Weights of a small transformer language model.
Size: 14 layers, width 96, MLP 384 tanh GELU, vocabulary 8192, 2.35M parameters.
Each number is 128 + 24 x the weight over its row's rms, rounded and kept within 0 to 255. Layers, rows and columns count from 0. The size above them is the row's rms in percent of the matrix's.

# layer 2 attention key, 96x96, rms 0.126, rows 94-95, columns 0-95
size [ 90  94]
[[136 108 139 113  75 136 129  56 141 140 144 127 103 106 132 153 120 142 130 139 172 150 129 117 133 138 152 137 157 143 135 110 147 128  94 151  91 110 115 154  79 123 165 114 103 102 127 113  95  74 142 152 140 123 132 156 102 154  82 156 183 164 125 166 125 132 142 166 125 134 139 121 138 118 115 144  81 150 134 140  99 130 134 128 113 159 122  98 134 148  96 105 100 110 119  91]
 [110  94 131 131 123 143  99 138 106 116  98 133  94 145 139 123 108  92 157 132 153 139 122 121  58 172 150  87 125 136 115  80 128 115 154 126 116 125  86 125 120 109 137 153 142 137 128 133 121 125 153 193 139 134 119 146 110 140 149 140 115 102 112 152 115 122 140 146 112 195 105 102 113 129 114 134  96 101 110 129 122 136 149 104 162 147  88 147 131 137 181 125 153 163 170 171]]
# layer 2 attention query, 96x96, rms 0.127, rows 95, columns 0-95
size [ 92]
[[109  96 184 111 135 102 139 133 125 135 128 109  94 133 125 145 123 133 132 149 130 149 165 130 159  84 133 174 116 137 106 111 126 117 110 145 122  71  78 127 105 171 158 163 126  94 112 138 121  62 130 107  91 130 126 124 131 111 143 156 155 132 133 123  67 118 128 133 134 149 155 135 153 127  90 120 156 112 153 120  94 143 142  72 151 141 117 142 188 129 130 131 123 137 130 112]]
# layer 2 attention value, 96x96, rms 0.0903, rows 64-95, columns 0-95
size [ 92  99 112  96  81  91  90  96  92  87  85  89 112  90  98  94  92  83  73  92  95  77  82  87  94  86  95  99  87  79  82  91]
[[127 141 107  85  73 191 123 131 117 179 159 100 117 139 109 119 115 152 123  88 122 119 123 133 119 156  90 144 141 128 113 136 146  93 151 122 173  71 125 143 120 115 110 112 113 147 101 140 152 115 147 164 112 102 148 130 140  90 145 169 111 134 138 136 122 105 132 118 126 151 160  98 136  92 123 135 153 183 156 119 135  86 150  97 142 132  95 129  94 117 166 120 127 148 102 133]
 [103 155 108 124  91 148  83 120 135 168 129 137 131 161 125  86 150 160 116 179 102 147 133 127 132  99  94 128 118 116 142 133 149 130  95 119 110 117 129 106 139 108 119 154 116 162 109 134 168 165 128 132 160 100 127 169  97 137 120 144 102 166 137 136 142 117  75 128 111 212 126 101 109 134 125  63 145 128 118 168 136 117 121  96 120 132 103 123 127 121 135 130 147 126 159 146]
 [132 127  90 133 126 168 101 135 110 113 152 129 158 133 143 108 128 123 147 121 112 136 114  84 117 115  92 100 100 129 116 142 128 116 147 124  94 111 159 139 147 144  85 177 163 160 147 122 155 111 179 130 128  87 175 133 106  86 142  86 138  79  82 186 150  95 145 137 134 122 157 147 163 112 148 123  91 108 152 123 152 129 153 152 154 143 135 138 151 126 137 132 115 148 133 148]
 [130 143 157 116 141 125 101  88 157 176  91 136 117 180 113 117 115 105 123 188 135 110 133 143 147 116 114 162 102 119 107 132 128 149 135 133 112 139 112 109 133  80 108 109 136  89 119 135 133 104  99 110 121  95 123 111 131 143 131 152 131 118  75 108 133 136 163 155 183 129 153 110  88 143 122  94 103 110  85 168 128 109 126 127 180 177 100  96 126 123 110 118 103 138 124 136]
 [135 148 161 133 106 185 137 169 117 102 115 134 134 103 108 125 130 108 109 121 119 129 124 126 104 115  74 104 107 138 127 136 128 145 101 127  82  95 113 124 151 130 140 138 158 131  97 152 176  88 121 124 156 103 101 119  70 115 118 128 135 166  96 130 150  71 149 127 127 112 117 150 146 160 140 188 142 129  95 119 146 146 155 145  88 124 117 121 182 135 126 109 137 119 152  90]
 [143 129 127 131 172  82 131 150 146 116 165 134 128 168 147 154 146 127 178 151 158 123 104 105 134  97 113 133 107 113 149 121  86 142 121 149  92 151 114 157 117 169 133 130 114  78 122 102 105 159 120 120 147 139 124 110 151 147 128 152 166  90 107 117 142 128 116 138 140 148 115 132 140 129  81 145 136 121 113 113  86  75 134 133 157 110 160 141  77 136  82 113  89 167 106 148]
 [168 130 110  93 103 129 122 121 150 132 130 141 149 124 114 170 141 139  81  86 165 113 129 103 101 146 133 123 134 145 156 130 115 123 156 135 212  76 128 144 114 140  97 139 138 146 132 116 160 117 125 117 139 142 133 111 145 128 131 113 158 114 122 113  74  81 200 133 135 112  89  98 103 115 122 131 131 153 144 153 159 108 117 120 158 139  69 140 135 143 134 107 126 114 115 142]
 [144 141  85  62  84 117 107 126 111 152  85 127 106 189 146 161 121 137 103 123 112 124 114 141 140 114 148 138 134 126 119 130 139 124 148  88 155 119 146 101  81 119 153 139 123 163 137 116 152 133 120 111 119 147 114 137 104 158 153 185 134 171 160 108 137 118 178 128 141 135 163  88  99 115 131 107 116 146 120 155 170 105 138 120 149 101  73 117 122 128 120 139 101 132 149 136]
 [118 139 137 172  84 143 153 120 142 160 108  61 133 116  83 137 139 119 135 117 113 119 105 122 151 160  91 135 168 130  92 111 131 116 125 131 125 104 127 158 162 157 148 144 140 133 179 111 140 100 120 140 139  93 108 131 144 148 155 179 123  89 123 160 147 122 183 121 139 177 121 157 124 135  65 133 115 158 144 145 126 104 137 121 109 109 138 132  98 112 160  96 118 117 109 121]
 [106  99 139 166 137  78 118 148 135  76 122 103 152 114 132 133 173 126 157 119 123 127 128 130 142 171 120 149 159 119 148 145  89 102  92  90 128 109  97 107 110 183 136 162 121 125 139 156 151 133 131  97 149 164 138 127 103 137 114 102 145  88 103 100 119 116 130 119 130 129  95 163 113 101 135 164 126 117 141 114 127 149 122 156 122 138 186 166 143 162 118  74 147 107 118 139]
 [176 128 115  79 123 156 131 112 107 121 135 132 102 138 143 166 116 116 101 178 113 147 134 126 103 108  96 123 124 146 153 119 149 158 134 139 128 135 119 116 118 120 128 196 114  99 159  92 120 145 115 122 143 135 144 163  90  77 147 157  78 169 125 129 161  87 101 138 147  79 104 133 138 117 132 146 123 170 174 158  90 127 114 105 141 104 104 101 126 116 139 139 138 126 146 116]
 [100 141 128 129 105 111 121 131  97 146 155  81 172 128 144 160 141 135 125 118 155  90 130 113 121 158 106 120 167 133 124  83 110 111 100 146 171  98  98 143 106 130 133 101 119  82 142 108 142  90 166 142 102  95 160 121 125 160 146 151 133 129 113 157 108 100 110 134 145 175 117 119 156 125 139 114 140 171  96 134 164 155 159 114 104 113 125 159 104 120 173 165 150 132 163 147]
 [103 159 154 147 119 144  86  97 170 126 149 130 131 163 146 112 130 123 158 179 130 145 124 149 107 125  95 136  93 121 126 127 123 129 112  94  88 109 170  84 134 104 109 163 127 147 109 134 157 151  94 115 168 115 105 151 147 104 148 129 100 156 149 103 133 130 142 150 123 145 104 161  99  92 119 139 109 123 108 113 116 112  78 123 184 152 122 125 117 114 125 108  98 156  75  97]
 [144 123 104 117 115 112 100 152 104 108 140 113 138 122 155 125 113 137 110 152 142 130 107  78  89 130  68 124 118 143 105 150 128 171 138 119  97 130  99  94 152 149  90 139 145 166 141 141 178  88 161 161 151 116 158 122  76 157 120 150 145  97 147 165 161 103 138 162 131 140 137  97 137 127 146 131 161 124 124 117 117 119 167 108 141  93 136 139 130 150 153  94  98 127  93  97]
 [101 126 129 119 113 113 145 133 113 130 136 113 119 147  89 111 106 145  66  94 132 120 149 145  95 109 175 149 125 143 140 137 101 138 176 125 151  89  99 146 160 133 124 120  93 136 101  93 101 158  78 133 159 133 143  89 151 164 120 132 120 188 121 104 138 117 135 114 140 133 144 200 111 141 128 120 136 193 131 157 162 146 109 127 138 110 139 140 121 125 114 130 104 109 112 147]
 [112 136 130 163 114 102 170 141 164 160  87 107 135 142  78 127 163 144  87 139 108 134 132 135 143 106 123 132 134  96 107 117 161 112  88 128 161 108 145 116 119 130 120  77 117 149 161 139 137 131 160 131 128  81 157 163 122 164 127 170 112 129 132 127  83 121 101 147 139 132 120 126 116  92 150  99 144  65 146 168 150 112 140  81 136  87 128 139 134 116 150 131 117 105 137 158]
 [147 127 143 104 143 123 182 137 139 130 148 109 134 125 141 114 126 142 134 141  85 184  91  96 123 136 108 135 164 136 123 130 123 113 149 126 134 154  61 129  97  86 140 141 112 178 131 103  77  96 119 127 133 150 127 114 105 181 128 142 120 131 160 106 171 146 115 135 107 130 138 166 107 132 147 132 161 114 143 148  86 155 128 121 103 157 180  87 112 151 123 140 143 140  99 109]
 [138 129 156 121 121 104 106 132 101 139 123  87  84 117 153 125 142 108  98 113 165 156 103  94 162 104 143 124 120 143 126 141 190 123 103 131 116 141 182 127 157 135 111 177 138 165 118 179 150 127 173 141 106 166 144 129  95 143 124 143 129 157 107 101 124 102 134 122 147 123 133 109 144  98 127 126 150 157 108 118 172 141 110 109 174 109 144 135 135 133 150 108  63 116 107 125]
 [116 152 172 141 155  89 151 134 169  87 107 173 118  99 155 159 129 124 109  79 118 133 131 166 127 109 135 111 149 136 157 132 131 104 130 125 127 118 141 144 124 126 119  90 146 158 147 109 100 172 132 141 160  97 115 140 157 102 153 176 122 166 163 125 156 124  79 179 127 113 176 115 153 130 146 158 109 125  96 126  99 145 105  97 130 132 110 142 144 136 135 161 118 153 126 102]
 [153 119 151 147 129  53 132 129 138 135  98 150  94 116 149 129 138 141 117 164 162 132 146 152 164 134  95 108 142 119 126 117 126 181  94 152 162 135  92  75 121 156 148 107 139 100 124 160 126 110 112 105 106 107 114 143 104 124 137 159 143 159 144 135 110 129  93 114 163 136 140 135 139 152 102  56 102 143  88 145 104 117 131 117  94 124 110 141 127 123  91 151  99 136 126 155]
 [170 125 111 141  89 170 102  95 132 159  99 121  92 149 128 127 154 149 136 116 128 137 109 104 100 113  80  99 129 113 162 117 112 146 134 128 120 140 109  79 172  97 117 129 136 143 131 152 127 125  99 192  90 127 163 155 125  86 124 134 106 118 137 142 146 144 157 168 116 110 112 112 126  93 107  67 113 126 161 110 101 129 162 134 139 134 101  97 158 135 163 135 127 143 150 115]
 [158 124 122 144 120 108 143 161 108 148 145 162  94 162 134 142 163 187 120 159 152 127  77 111 153 143 165 136  82 115 129 120 137  95 115 142 132 159 129 149 116 156 159 121 126 106 107 112 129 103 110 101 121 117 120 158 116 216 155 153 134 121 147 132  84 154 143 146 125 141 174 144  90 127 140 113 124 119  96  95 118 124 145 106 120 125 176 115 119 138 128 131 100 100 126 138]
 [132 111 110 164  88 146  93 136 104 103 136 126 111  98  98 144 124 122 130 115 133 145  97  97 100 104 158 132 104 126 170 178 163 138 117 162 127 147 175 171 160 107 138 117 176 142 119 108 131 144 162 127 163 114 109 184 109 119 137  78  75 131 108 127 114 124  97 136 128 130 113 102 125 126 126 125 108 108 107 117 117  89 135 156 154 130 132  96 114 120 183 109 164 133 133 135]
 [108 140 140 107 134 153  81 128 134 137 113 171 143 135 125 124 145 124 112 122 135 105 117 134  89 106 102 145 121 116 120 144  85 100 151  92 134  73 121 170  87 131 141 128 101  87 122  99 118 132 170 131 105 127 109 158 149 143 108 126 147 165 147  90  79 152 135 104 106 136 122 179 101 132  88  85 177 128 111 112 125 153  70 120 140 129 127 151 135 117 103 122 108 130 155 152]
 [137 102 165 123  95 163 127  93 110 101 191 159 107 121 158 148 129  96 136 121 153 109 139 135 123 115 110 157 130 120 141 140 123 112 132 104 135 209 124 141 131 101 151  98 121 134 146 113 108 108 122  84 155 142 146 103 122  79 154 155 104 168 134  84 114 127 128 163 155 108 118 128 151 122  84 120 132 101 154 127 159 125 135 134 139 169 104 136 148 118 109 102 123 150  80 118]
 [ 97 140 132  92 128 106 101  88 147 150 101 155  77 125  91 151 126 160 161 110 160 123 130 154  97 109 142 114 161 134 147 122 123 132 138 144 171 116 112  86 140 173 110 148 104  86 176 108 127 151 110 108 153 126 130 130 126 133 116  92  94 127 111 129  84 154 135 127 158  83 134 143 138 152  75 136 124 117 146 120  93 128 159 130 119 115 137 153 173 134 121 110  83 102 141 130]
 [147 120  92 177 147 125 141 146 132 113 154 105 117 135 158 146 132 129 118 101 176 144 115 106  96 135 138 140 138 121 129 175 110 104  86 160  94 142  86 151 160 140 102  89 148 200 139 133 107 164  95 114 157 140 153 123 134  99 144 136 144 102  90 146 117 133 115 118  99 145 142 158 111 152 155 109 134 138 131 109 111 111 127 122 135 187 172  92 133 117 113 155 157 114 144 129]
 [112 135 120 152 149 148 136 118 142 114 168 133 148 141  92 129 123  82 164 162 111 130 109 135 113 114 107 151  96 139 145 119 127 102 118 128  83 143 159 130 128 133  66 148 151 115 111 161 127 139 108 135 134 102 112  73 151  72 105 110 148 116 124 135 168  94 123 132 118 101 131 155 100 109 129 152 139 102 137  74 105 113 113 163 190 139 145 153 134 110 117 135 135 175  93 111]
 [185 119 128 155 176 146 136 110 153 124 122 158 143 141 130 104 137  50 155 150  87 140 134 129 102 111 145 112 157 119 150 114 102 135 114 108 109 131 125 127 100  92 101 157 160 118 125  92 173 119 127 140 175 151 116 135 102  97 106 118 153 146 140  93  92 106  67 114 133 123 155 129 126 149 158 178 143 122 158 119 143 132 142 134 152 130 120 111 156 146 142 135 124 119 117  90]
 [119 129 143 153 156 172 144 144 117  97 150 151 129 112 101  78  93 137 116  95 192 124 139 178 133 146 107 125 118 137 132 111 116 137 132 159 164 159 137 115 114 135 130 118  88 102 132 110 159 146 125  74 116 140  78 132 110 127 104 162 156 143 121  96  91 108 139 127 106 139 127 124 150 144 115 116 180 140 145 147 111 164 128  95 108  82 176 136 102 132 131 121  98 142 149 141]
 [ 93 136 181  99  78 145 135 112 135 111  96  98  88 137 131 123  98 110 147 127 118 139 135 139 113 130  86 115 107 119 103 140 117 108 143 131 171 155  84 156 131 176 130  87 113  93 151 113 148 142 131 128 149 167 151 125 154 102 149 175  86 167 113  92 123 113 119 128 168 112 144 109 109 171 124 140 151 137 106 155 130 136 146 138 141 147 135 115 128 114 181 141 114 113  90 104]
 [126 111 170 113  92 105 125  95 159  83  98  91 112  90 136 167 105 103 130 157 114 112 178 141 158 110  94 145 136 142 121 107 131 124 140 143 114 155 104  93 105 129 100 155 146 175 103 100 169 137 115 132 120 120  88  79 120 125 114 139 122 122 152 118 147 128 121 134 147 127  95 108 114  81  96 124 152 121 107 133 105 107 122 144 158 117  89 153 178 138 161 100 128 151 105 127]]
# layer 2 attention output (transposed), 96x96, rms 0.0862, rows 64-95, columns 0-95
size [ 86  91 116 101  80  92  82  92  87  81  83  93 116  94  96  87  90  80  81  90  92  76  79  81  91  84  87 109  88  76  77  92]
[[127  98 140 136 183 114 118 114 120 158 146 147 103 148 101  89  80 127 136 131 153 150 118 163 114 147 134 115 113 158 144 124 112 155 118 130 102 137 139 112 106 109  91 102 110 152 138 155 118 122 138 126 125  99 162 122 101 132 123 153 127  80 160 161  82 144 141 101 134 102 108 137 105 126 100 118 154 147 101 111 106 133 164  94 104 184 131 133  68 151 158 177 157 153 122 147]
 [153 156 110 145 143  68 143 105 156 145 121 108 157 133 168 129 155  89 122 182 126 120 162 100 116  93  87 145 117 125 111 106 160 101 107 112  85 170  96 135 130 107 155 112 119 143 141 129 157 133 147  86  95 154 186 135 162 136 111 145 153 109 151 133 142 131 126 121 125 137 105 125 142 122 107 141 169 125 114  92 130 107 147 136 118 169 140  86 134 117  96 136  92 122 105 119]
 [155 129 112 117 170  93 117 172 117 123 154 155 161 156  99  68 109 123 130 108 140 115 167 114  69 120 149 144 134 102 134 124 152 172  96 108 164 101 159 148  94 107 117  92 128 169 106  90 141 144 121 142 122 130  96 145 139 149 147 160 105 141 136 150 129 126 129 130 146 113  96 149 149 149 133 132 124 127 126 132  99 110  69 105  97 155 144 120  98 178 114 146 117 131 129 114]
 [114 150  77 140 132 102 147 162 116 134 121 135 135 171 159 143 130 104  96 162 130 116 143  97 111 164 121 103 119  85  81  94 121 105 106 146  92 153 124  96 177 111 164 146 109 133 138 140 105  86  84 164  83 144 152  83 145 159 121 140 138 139 127 152 158 149 136 112  94 154 142 139 139  99  95 162 152 141 128 132 112 112 132 149 138 129 146 113 157 129 158 119 125  91 130 129]
 [118 108  94 119 158 122 100 143 134 114 187 124 118  73 123  85 129 127 107 126 162 142  82 140  82 103  83 179  98  97 161 162 153 126 133 128 121 105 142 121 130 140 135 131 109 138 135 124 155 159 140 112 172 118 132 165 156 108 123 138 127 162 139 105 131 108 122 159 135 160  82 163 150 124 114 123 140 123 145 147 143  95 117 122 106  93 152 127 126 178 114 166  99 142 130 118]
 [139 155 123 102 114 142 153 134 138 106 153 134 163 168 128 147 140 127 110 102  87 124 171 107 122 119 153 147 115  96  78  74  86 113 106 101 136 124 118 149 143 134 133 137  94 113 144  92 145 106 100 147  74 149 138 114 153 146 107 104 153 126 132 125 189 158 106 122 103  93 151 124 168 121 134 165 147 150 135 158  86 119 137 137 152 131  95 140 169 139 132 140 153  96 139 110]
 [126  99 119 133 167 143 115 106 109 149 122 153 144 113 131 129 129 123  72 144 139 169 141 171  96 137 140 102 135 108 122  90 111 133 120 182 119 133 139 111 107 113 121 154 145 137 111 118 118 104  72 143 151 108 141 103 169 148 141 111 106 106 110 166 149 133 135 120 120 134 109 126 108  92 144 113 116  94 103 154 105 119 132 134 119 165 101 135 121 225 178 138 158 125 147 139]
 [113 132 108 194  94 118 104 113 124 181 101 148 148 100 161  97 113 105 149 156 134 139 120 199 107 125 140 109 121 134 111  90 138  90 111 154 112 169  99  87 137 118 151 147 106 133  96 136 114  95 137 135 145 122 179 117 148 112 100 129 153 112 149 141 122 153 115 141 118 161 135 144  84 107 133 122 115 134  87  89 127 124 150 135 144 182 114 102 127 152 124 150 132 124 118 131]
 [119 122 130 121 160 123 136 125 115 111 153 129 124 132 131 176 117 149 133 128 130 108 105 173 132 159 146 146 136 125 172 162 103 164 144 144  83 119 146 136 149  96 115 153  93 142 138 122 118 113 141 122 100 101 138 130 158  88 128 125 170 105 138  84 129 143 121 112 115  92 130 119 151 127 113  91 122 120 135 102 132 195 110  92 134 122 113 145  44 127 100 141 165 116  90 170]
 [145 113 120 149 151 111 141  97 129  79 132 133 152  98 109 103 158 111 120 129 137 110 135 114 123 100 173 145 136 157 149 156 106 112 163  85 188  97 139 171 110 125 147  96 138  94 131  85 146 178 143 104 113 103 114 156 184 102 139 117 115 121 107 121 123 114 118 172 117  66 133 115 132 123 136 116 106 111 144 150 139 139  79 142 132 130 127 155 175 140 145 135 129 113 131 139]
 [160 137 159 128 134 118 102 154 103 164 176 117 127  85 141 140 147  99 118 134 116 136 133 162  87 120  96 169 132  93  97 130 110 101 121 105 118 146  96 117  89 151 161 139 123 151 147 155 110  80 170 108 140 162  97 106 109 169 166 109 149 135 129 130 112 137 122 110 144 178 111 119 157 102 119 148 114 124 148 153 103  82  90 136 156 138 117 121 116 138 113 117 131 112 133  77]
 [ 97 115 161 132 150 148 128 117 113 127 138 167 126 133 120 100 118 139 148 132 143 140  77 132 159 139 113 165 121 163 154 143 145 152 139 125 128 101 123 114  97  99 105 127 118 122 113 121 125 152 150  98 162 117 116 187  93  80  92 129 120 105 131 136 113 126 132 147 158  72 117 144  89 137 135 107 116 104 124 127 129 141 139 109 120 155 138 182  70  92 115 197 136 170 121 129]
 [158 151  69 123 143  87 125 133 156 141 125  93 161 122 150 164 139 114 105 147 100 129 155  98  89 138 129  98 120  96  90  96 101  92 123 125 105 151 104 147 151 136 153 130 114 149 157 132 130 110 103 137  83 153 140  65 148 176 149 124 150 138 146 142 138 138 121 117  98 149 140 129 171 105 113 150 146 164 120 128 113 105 136 129 134 120 131  95 180 150 157 101 138  95 120 141]
 [125 119 133 146 151 113 134 144 106 113 141 171 168 141 123 106 112  83 124 104 128 121 148 114  90  89  95 159 111 148 139 154 147 152 121 108 131  77 130 123 111 112 118 124  97 149 102  99 172 122  86 151 135 115 156 150 162 108 114 166 125 130 146 141 146 129 114 163 141 127  60 175 155 130 120 158 138 140 101 112  82 112 118 128 123 148 122 155 114 168  79 159 135 153 146 108]
 [122 108 134 130  86 127 126 102 124 182 132  78  95  87 127 126 121 136 165 137 134 153  96 157 154 127 113 128 142 182 141 139 156 112 111 143  91 121 146  98 131 156  70 140 143 139 159 126  82 137 103 170 155 124  99 134 136 141  85 110 118 127 110 124 115 110 148 115 128 131 125 147 102 119 165  78 120 105 140  98 155 151 178 114 164 126 169 104 135 131 137 161 129 137 107 123]
 [ 96 136 151 152 146 112 141 114 146 100 100 149 117 152 147 151 145 101 123 125 179 142 146 143 133  97  99 137 167 132 144 120 125  95 111 178 112 111 124 132 160 116 141 106 132 122 122 115 177 120 133  93 165 115 155 123 104 114 135 100 160 112 135 129 123 104 151 133 155 112 143 117  76 118 124  61 157 114 102  93 173 170 138 106 149 179 105 111 111 112 131 129 127 112  89 164]
 [104 132 189 167  91 121 140 124 109 159 136 100 111 142 143 175 105  97 120 124 111 132 114 144 116 135 127 126 146 187 135 146 136 125 142  76 111 147 113 130 136 137 127  86 116  98 167 140 159 152 107 108 165  93 133 101 153  97 139 126 134 103  83  94 138 123 127 131 135 160  95 133 150 133 158 134 149 151 142 130 119 154 107 135 140 121 140 138 118  61 100  93 144 173 146 101]
 [162 119 119 163 158 100 130 160 129 125 117 160 175 109 146  83 123 120 144 147 127 174 106 128  87 114 145 165  98 133 115 146 117 123  65 168 133  86 109 160 111  93 156 103 116 129  88 149 119 122 112 156 113 152 170 120 160 168 121 133 151 120 122 131 127 117 110 148 131 109  87 176 110 142 119 124 122 173 105 108 144  99 123 143 125 138  99 137 130 147 112 113 120  81 148 128]
 [135 143 109  89 103 135  92 107 171 138 137  92 139 106 172 176 131 144 114  98 149 152 133 137 131 125 126  90 116 107 105 132  83 116 110 138 134 168 124 127 127 175 123 129 161 129 142 138 151  78 114 125 148 139 138  62  74 175 147 106 166 138 136 115 104 106 128 124 110 153 152  93 157 134 147 134 145 136 132 146 142 153 155 110 139 114 112 115 154 107 149  91 141  85 110 134]
 [107 131 138 113 108 152 150 125 120 131 111 183  81 115 144 130 155 122 141 138 154  81 101 140 153  98 124 151  99 107 115 133 129 135 141 157 128 140  79 124 127 117 146 176 140 112  98 123 167 113 156 112 122 126 181 129 116 114  94  70 155 121 135  97 172 127 144 151 139 109 168  90  97 114 120 126 114 136 139  97 122 160 151 155 135 119 140 145 139  76  77 160 128 131 143 110]
 [159 121 141 157 172 111 159 144  97 114  96 134 135 169 109 139 143 106 129 126 159 100 142 109  88 119 142  99 115  70 119 152 136 140 132  97  95 135  83 108 121 119 129 134 124 130 111 138 155 103 126 149  77 142 159  97 138 162 188 151 131 144 140 165 116 147 129 106 148 172 115 127 149 118 121 132 132 149  90 138  85  92  99 130  88 140 126 115 119 150 138 109 158 145 169 104]
 [101 146 134 128  85 171 127  84 121 123  85 141 121 155 114 145 103 138 137 142 142 113 131 147 144 127 158 135 145 138 167 128 145 101 110 135 127 114 112 120 159  77 101 154  67  96  80 120 149 131 158 121 131 133 161 161 140  97 109 125 157  82  99 117 153 119 125 140 149 116 126 149  82 158 149 105 145 136  98 122 118 148 120 169 170 124 108 162 152 104 133 136 126 183 131 112]
 [139 161 150 125 160 106 136 120 117  89 117 137 156 136 111 125 128 173 139 124 104 146 173 147 116 109 123 137 132 108 107 142 131 115 106 151 131  83 128 148 108  75 130 106 136 122 125 124 143 119 121 129  81 176 162 167 120 129 130 154 134 122 168 141 126 115 158 138 141 139  97 137 158 138 152 210 130  82  99 164 113  86 103 153 118  89 122 129  91 139 140  93  93 121 118 108]
 [129 160 112 106 130 136 125 135 154 115 129  64 165 118 148 145 131 120 105 158  83 137 125 134 143 154 134 111 123 100 106  91 102  84 131 122 142 140 132 103 130 110  84 150 148 154 177 146 116 163 114 110 133 146 133 137 142 125 133  82 104 152 114 132  97 163 167 148 106  91 158 114  98 142 139  70 143 132 115 134 123 117 137 152 114 143 121  70 170 155 106 169 146 158 131 133]
 [143 122 132 105 123  80 119 168 119 116 122 104 118 145 126 159 150 130 120 114 137 141 150 128  75 156 162  98  99 108  86 105 118  89 100 121 143 135  93 103 137 134 186 127 149 115 160 116 110 140 121 118 127 159 132  91 122 188 137 113 138 135 163 117 135 134 114 115  85 142 113 104 129  99 110 176 132 131 162 174  75 119 114 152 139 131 125 141 149 129 156 103 159 127 156 171]
 [164 116 132 114 103 136 138 130 122 131  86 132 121  98 119 160 146 107 139 126 167 106 160 124 171 123 154 135 145  97 157 144  64 140 155 143 137 111  81  76 140 122  90 189 101 115 146 146 153 105 106 123 103 143 117 131 128 138 174  90 121 141 126 118 140 127 155 110 139 115 143 126 137 126 120  71 153  88 147 125 126 140 154 155 167 106  91 121 133 136 146 139 100 119 169 103]
 [159 119 149 131 114 170 140  97 126 110 133 110  88 125 105 132 149 109 127  96 145 114 132 103 114 132 143 141 155 130 143 150 125 147  99 124 135 148 140 164 106 120  89 114 173 117 122  95 145 148 177 122 128 112 143 112 131 145 127 178 114  89  94  96 169 113 135 114 122 112 141 112 124 167 184 159 127  88 141 158 104 135 156 125 153 136 145 149 161  54 133 104  94 122  92 115]
 [169 158  79 119 163  98 117 125 145 105 155 120 147 146 107 131 127 122  90 119 100 130 169  74  80 133 120 113 130  87  92 109  91 143 116 119 130 136 156 156 133 141 136 119 121 144 166 118 107 137 112 179  97 138 113  81 139 173 145 126 133 155 147 140 125 136 101 100 106 144 153 128 169 118 131 155 156 145 138 152 117 106 119 120 115 110 123 111 180 155 161  98 140  89 125 140]
 [184 133 134 146 145  93 123 153 130 139 169 118 157 142 153 120 118  98  89 179 111 155 148 105 100 137  90 107 132  87  78 131 130 143 124 103 168 124 114  92 118 137 150  97 109 129 156 124 159 153  99 146 131 129 125 109 135 154 142 137 129 174 152 127 133 123 103 118  83 138 138 121 151  94 112 120 127 147 135 175 140  96  97 131 106  93 117 129 153 171 160  81 120 116 112 149]
 [122  85 153  81  95 179 109 129 140  97 128 164 103  77 133 144 130 110 138 133 100 153 125 142 153 126  84 142 129 123 125 120 130 126 146 121 121 146 107 111 166 155 108 132 133 133 135 135 107 155 154 112 160 138 101 139  86 115  84  96 114 131 113 106 126 154 161 128 145  82 123 119  91 113 120 144 158 121 165 107 150 162 190 153 147 103 117 152 124 143  90 148 114 145 119 173]
 [136 144 162  93 139 108 138 133 132 140 101 125 135  98 131 127 107 104 144 126 162 117  88 122 125 166  80 124 104 107  95 153  82  88 128 129 132 115 131  85 173 123 123 129 121 125 173 127 109 102 139 119 113 185 149 117 134 129  99 132 149 129 148 118 126 160 150 142  88  97 151 128 151 132  85 175 144  87 144 144 129 181 147 106 152 107 139 142  99 129 168 151 159  98 141 148]
 [144 167  89 128 154  87 142 148 139  89 133 126 147 134 155 156 140 106 119 137 110 116 150 141  94 139 115  90 131 112  88 105  71 126 134 155 123 157 122 130 126 139 181 135 124 120 134 112 136 104  90 168 104 159 139  53 180 155 138 122 162 132 129 116 135 131  98 139  96 146 115 114 147 114 117 186 150 131 135 142 118 149 152 135  89 117 103 129 137 162 149 112 138  95 132 126]]
# layer 2 MLP up, 384x96, rms 0.149, rows 0-2, columns 0-95
size [107 100  91]
[[154 120 188 129 174  86 180 134 133 132 125 137 144 119 129  93 139 112 128 112 148 132 151  95  95 106 112 172 138 150 149 114 134 120 131 111 165  96 169  95 122 161 146 132 122 116 130 142 118 118 168 131 125 121 146 135  90 137 101 136  95 133 145 150  91 105 101 126 134 111  94 145 115 148 157 136 109 116 145 144  84 138 184 178 127 110 165 107 126 108 149 130 148  99  89 102]
 [137 160 110 135 154 126 145 155 137  70 174 169 149 114 115 126 106 114 146 145 104 131 100  84 125  98 125 108 147 139 118 131  98 143 146 148 109 143 121 137 104 144 150 155 151 132 101 124 141 131 142 116 150 146  95 121  98 162 113 151  68 152  99 126 130 148  84 103 142 139 151  98 157 124 190  87 110 129 139 176 122  85 127 161  87 151 102 150 134 108 141 104 140 124 128 133]
 [108 104 129  96 164 147 115 125 119  93  96 118 124 121 155 101 118 151 122 170  97 132 146 125 131  93 139 152 144 122 154 106 113 124 140 145  92 166 110  96 140  90 145 100 143 137 172 129 137 155 129 158  91 140 160 134 142  96 109 104 127 163 127 153 146 130  80 123 138  77 163 141 136 153 154  84 144 117 117  83 127 138 147 115 157 172 183 121 145  97 151 149 109 115 101 124]]
# layer 2 MLP down (transposed), 384x96, rms 0.107, rows 0-1, columns 0-95
size [104 107]
[[108 121 131 128 120 136 118 169 164  85 118 147 107 124 106 125 132 131 150 103  82 131 148 103 155 145 164 111 135 103 126 142  96 113 137 131 118 187 161 151 132 115 187 118 118 149 151 155 124 131 130 129 124 136 144 130 147 128 114 142 105 125 116 145 163 153 136 120 140 153 139 136 188  59  94 102  91 142 133 107  77 167  93 110 117  89 109  81 131 106 140 146 129 123 145 117]
 [112 104 116 112 162 133 130 127 123 189 104 122 107 125 101 105 168 180  96 112 127 100 134 175 141 129 130 138 103 139  97 131  88  69 173 138 109 129 159 126 118 126 102 118 169 177 135 101 129 137 129 136 119 133 156 161 131 127 155  79 114 122 157  90 129 112 177 115 113 102 143 140 115  82 129 167 118 128 119  93 137 135 166 117 124 142 151 133 130 149 130 141  94 109 141 136]]